Part of a small language model's weights.
Size: 16 layers, width 64, 2 heads of 32, MLP 192 GeGLU, vocabulary 8192, 1.38M parameters.
Architecture: RMSNorm before each block, rotary positions, no biases in attention or MLP, tied embeddings, attention and MLP in parallel.
Training: a variant of Muon for these matrices, 121M tokens, 7386 steps.
Each number is 128 + 32 x the weight over its row's rms, rounded and kept within 0 to 255. Layers, rows and columns count from 0. Numbers have three digits each. The size before them is the row's rms in percent of the matrix's.

# layer 10 MLP gate, 192x64, rms 0.143, rows 170-191, columns 0-63
104:128130100149123168087160145147091154169148121094128145203088120137071157138065115084106138107137145156160111114104127145074105130089142147132134114124095156118155022145197134112185149124160170
104:162059182106132156091156154170140134103121069184187110139095128135101170125138129086099104123070182150170129149151137099151082097139129125160175111148085083083146107109160122102152141168178100
094:112074120072126114149160120123111161092109187126111091131117154113119125127142113103156190138133122152146151193175205099113115185149124107070069168147116133156081100133186099119131127200127158
102:115144146134122118104145145102140093077185118144078141102135117151070140135097102095154103122096170211142162069152124112187072113084111113079120077121183126086143122112112117119107158100197091
100:148096148110140170112124144117204166108148151164066119134083181128195106109075136150140106165131149144109138093094116071062158129135141143092154123160121131150160133110126211098125089075147162
089:163138135104093088140094190123108059139208127076099138169109057109141105141113175110105098128173129119155137094118120118116126138148102100081113109064202130148121172149118118175077106132132148
090:102137108031109115093112147115092116104119088095165168161102116101143103109158197098067166134099131120163123080123107129102156159133151058109162085121111121113153114180152121168138065166127094
099:110166141154130129079131137187154181162122128116158105124137093169146111143124092136085178125175123143148106123132165160133117113176158197157154115123134049084153189184101153147170135155197107
108:088129098158201126141133147143114135175117104135144182190155140085109133144086051103136178119152086189121096136161114135138131099162062090118084183123122115084127160172160150091134148097144111
110:086093119141148096117154075107068119143148116127125108135088090138128169116080107130114141164103137119075090138135179099109105166129178108101161095200105129100155125107108081080019134145113099
094:158137057138137169087142118175119114146121095122098127172178099186217152118173120134074162135098172097145125173152128099148166133114093119150157123141106128082044113125114119147149152156177119
127:128104109166125129154151081127100146114099129115079120131172132180150095096102102208137122140173192093094105137172148150083149184109192087127106145115146145095094104116128174077117087138105194
093:167147091146153158069154152075147077183077130126157138132188145110134150150163073098129156106138178089134182127143140148153127086116131137135088186104128118099112149113192155134082112126177192
106:066128148153199098128168140126166120113163070166069169157107100166129140113092142106116132134140118193151063140096128177110115095164143107158117181074151108100135092102176143148122167175111135
114:095163147120132138069136172108138139131141163198160183124071183125141142138092132135115147165106145161161077136124141179168120157096116099150109030152175144150088110102129165093082155096133146
103:025104103090114070165128126129132134130118126129124124121123121135089108123099127112122116117111101080135174113149145156114069136126070088098069076109156069154145175088155052123067141107134109
100:109086078147134142145134103073111090206098115078159159164143154105113080139129202167084109169095166148056087154150083108121123123111086112137108100126123180082105148138143105098141116139096151
105:077127130085104160167110074174039118110157103081114154159173106086152080141073151140175073129124148145113113147117145138080133146081130123075122119129137096171155115129080161157108062122129123
092:091099131170122183133111120129179132129179132127104106157165184138145132114096143144139169115132120171131111156175143134092118054136097150049071147158150110128109082171042101160102159170131134
104:090157128115057134100163144146173128126124183094107120166115104090192156145071135081122160122151173115142116102122150080142084049134180151145093152125190108122150111112178119097134093131099085
094:117150141142174091064155085137141107089122134113081158169129056120141065131084052136205107171129162123135124166127146155141139139202177136107171118147120110122135181092131158151109119133137110
113:093131170167103109165165119070163121130069080065176172149137108077117166158115054112092101116099169147104163114155150101145161124112126108109112084120135126073138131152193158080119114163117116
# layer 10 MLP up, 192x64, rms 0.145, rows 170-191, columns 0-63
123:109144191125092156137155129068147125107066085161071075115151135148135142214131125080110140094128133123074080192150102140101102127093118169131091134125111169144106139143178180114106118093094122
097:096154111141106148138104150126154143149123104118163130100079158120151123155174047130124060110116169171153073083137089133152098058088095086118172139107072132124048136068131135110158125122137123
091:170117158169119139156177140113144165188152122074082136168122132158116100140089117114082075111156068106088081083087157105122135122175160161133159096131141115137137123102201123077128053104138134
103:111075116095172143111158110166150152153075175139137119152139133180093137153115143102133203104099191077159172162137138132127157196187156147161148138167136110093145117147127160089120074160083152
102:154113110127124112117107128156110107159059095095126148120131151170142110152105108135107134169121156146157056137215147168106158133158183151138128123133107065142044135163150136065156154067093152
089:144152117157127115102125094163142035163133160129101165126125082122134143114152122091113131109132146143097149125101085071172169139105172175133105146085236109139122111158141091131088127164150198
097:102111164192139165098103129077088119118086135188134144100134143120101160141066135061144143114180136135088138096163200111165166099128170123131125106064138131141113100131104194124123097166115075
095:095103111184084088137132210158164158107126119176124094124095192132153168105078134143148112135197131107090155115118138129153100112091123185093091153100096138114180126119152126122147141207096100
097:138077141137104118148156055126131091113083185156153156178154178127157131140116162086130137113137073193090093106153150167118166117131128118152121128159081218152105155106143087132174085133146155
104:066137112123138180186112091086160133156095108123185160133114174116161166141173213118113151085130089114140091163160119098147131093118078106159068132139108158111135104142129173139098132164190109
098:108179096147071142087151076188091117154171166140182112160131108072100165124111099134128126160084133116175151109103125147123157119091122200095127122153118089146156111187113173179087146134100171
103:146166135142177067091136092051133168138120085091130126149117182060099085139122185136100185196111128173144118149123146163076099080138152122148160120163130096100132128114103096119085139129143102
088:090149107155127140099108092130111117057169091115106095159161083181059153167149122139140106097106171096162088120089113220142165163114129142109121126150162109083169108140170117103106143074127159
097:086121099085133181163111166113144071140121179094164073142057130091083132087120162158116115083139120133155120136143104110085087143094104113153111177116116187171134192139171127113178081109139137
114:131126173093147130132148058134093101140123143150045172135117072104137077118116099131160103070137189186138175109197087149121152108161114146126130127139148179161161116088139136145145149092106179
106:100164097136132213164050100104111126132088068144135118142182164091140094145141147122152157119116111158095166164094077189142088142176122097129116139127122159078135129104172135173107093115162168
089:111104167104109121193179100087178134083117086113069140090104097104149126085163109181130095130117102102095193132120154108142132127083061085148131133099126127148112163153161089140101176151160067
126:032133094089084091108181163115054112160124123113091157142105127099135106150126166176195147155115110142130135120123102129151149122153138089097090139077165178172115065109123166151159095115120120
090:173204094125073106089105162113179097092097120124163154154067110167078099139160128134091188109182105144132120140119127094159108151106108105101154159087133133077124135156086155064100156154099117
122:139122195147130127126162094047113091120089116134114124107102085112141128130112145098150113086111148094097188155134119070141112117093068120120093090141082127148134154077167218159075164123094120
090:162095107143138172123089155136135119099163149149143158079121097148176112145099122104102211090140194150096138098111139182125191127049166169147155133111092113143110144136062131077138131152107162
109:134163153142126104148210094108107167089102075138142100139122171083063121117151084189118217134131138094140148108155157146158158120149100149103153150135110102097117147117124062074189112135130113
# layer 10 MLP down (transposed), 192x64, rms 0.251, rows 170-191, columns 0-63
118:108172145151104097131087108140142129083117083116135096200115133171156140147107187111087136133163167135047072198125098174081104158119143153110111121071153118103115129170127168137098150128166169
106:122125057183119132150094187138099165132170166152144155143148139094154124092158083171121135156157031140089105086090097141110153176131108140116090077155149144119156121135100151172170129115072142
088:128094073118178094091145180138096127126128172163149140101086166115157130101148091158151171117104108149101171184181132144167080117142087074146097181142134120148115081153052070124142147121159116
103:104110154094206157124157093183118097095164085155122182141137089141095083177137190075124116148100114066167140161145150127119166145174107170148101145113102088106135148084155147112077111128086126
094:141096188087125140167153059082180110182092129127130095093149115111161135154138156094074130187098161067198080187139110102129102156175101166133114115116108122125136124132120135126119075155142156
099:123089111122155150145137105157113180154116150131127119181127149052139179073081138071125090102105125159179178121085093074113164112125127165089083181126141132129105053141115106139070140126108153
094:168131139094129104210179158076132103145112138188082047134158095114155110098136184108140153108146110146164118154142128122118134159123111114093073118087061134120123137103096070171133148169174114
092:130153074131100158117097096087185128075137144104097213107110121064120123092179128074143141161077109131134106094096148104087143194109116139128122132131134135164110075112114149067184137131114084
096:113099153096195093140090096059131170128119233081136098081086137144142143117115157132162113100117150060153136103069124121071131161145190142120136096163129146123158176110126141121119116137132116
097:170125161173081105143130175109136156145164086152107107175117099140166165167137106098172124157199188125165173156111124119139128076114095140076156115082143174133097130135156187119171168105128180
099:161196136117155165154156179098153151149170077105101111170157133158136145127198153101152193147116142133159128128095056131095076121154096118100206139183111131110090143136153086153128101130149137
100:157160123132113115116142104095145110129116123169111138087089156106134119167096100156080126189170112090157167120144060167175115151083111187113112121104156177159169191137127176099177144141058153
091:158168121186129175149079121103166108112066099125145176130127094090142119167131033167107160156131161118147158120156148149091124109139106117140129167109113090060162092115182157089117126112139189
097:150140139151137126148161094080131148148151184137138131116105127099105150119182121139147154115065095096141092135139101125089133141064110149113161139150101235075132062182116062159156114150157155
116:108153118158162121120170106160113191146122134148182120147107042109125160128161179094129126093136125134151140119130129182141163135145137087091212076110064149184113082131098130137108078175139138
096:123107121089121128132117141128109151160097168151143141045090158083125176079123182140083174090083104154078151067153113149142132120167125128150141173177085151148126094191118104153139091146076098
090:147156152162119149170086219192128076107113147180153128167132148094141118072105101150188178111130119146114094132101136106085096088152155096106099063149153130161120153165123161140103079134112148
127:104127127112094126085158130125122123072103144099115157142165102114148104075151129177197088097138079146076081145163193139153122154146161142137084186097111131086063082114165094128175122133173117
096:189116190138104156181095131145148093107132114129148131174095137128115102070078154182128135147148119151145143155120102135062119106163150144156076039129137135120179110209157134069126125124117121
117:152156199134082117147126086097074138122137090094165104160102137118172123141158172137171144129094143134114192123152169116107126078111102164127093170143110125153161161070213169146067122102112132
100:168117150126140124083121168135095123164117148163166144079085146142183104153138158111096187103136136091122173101149191132067131115092140101158092073132149091147168066131055117112102113095130075
108:162114126211092076111120104131161089161136141089100140129135164125153097123112108071126112134201218148130140140076138098074119123077141130135134163134148195148175113141134131097166128121169170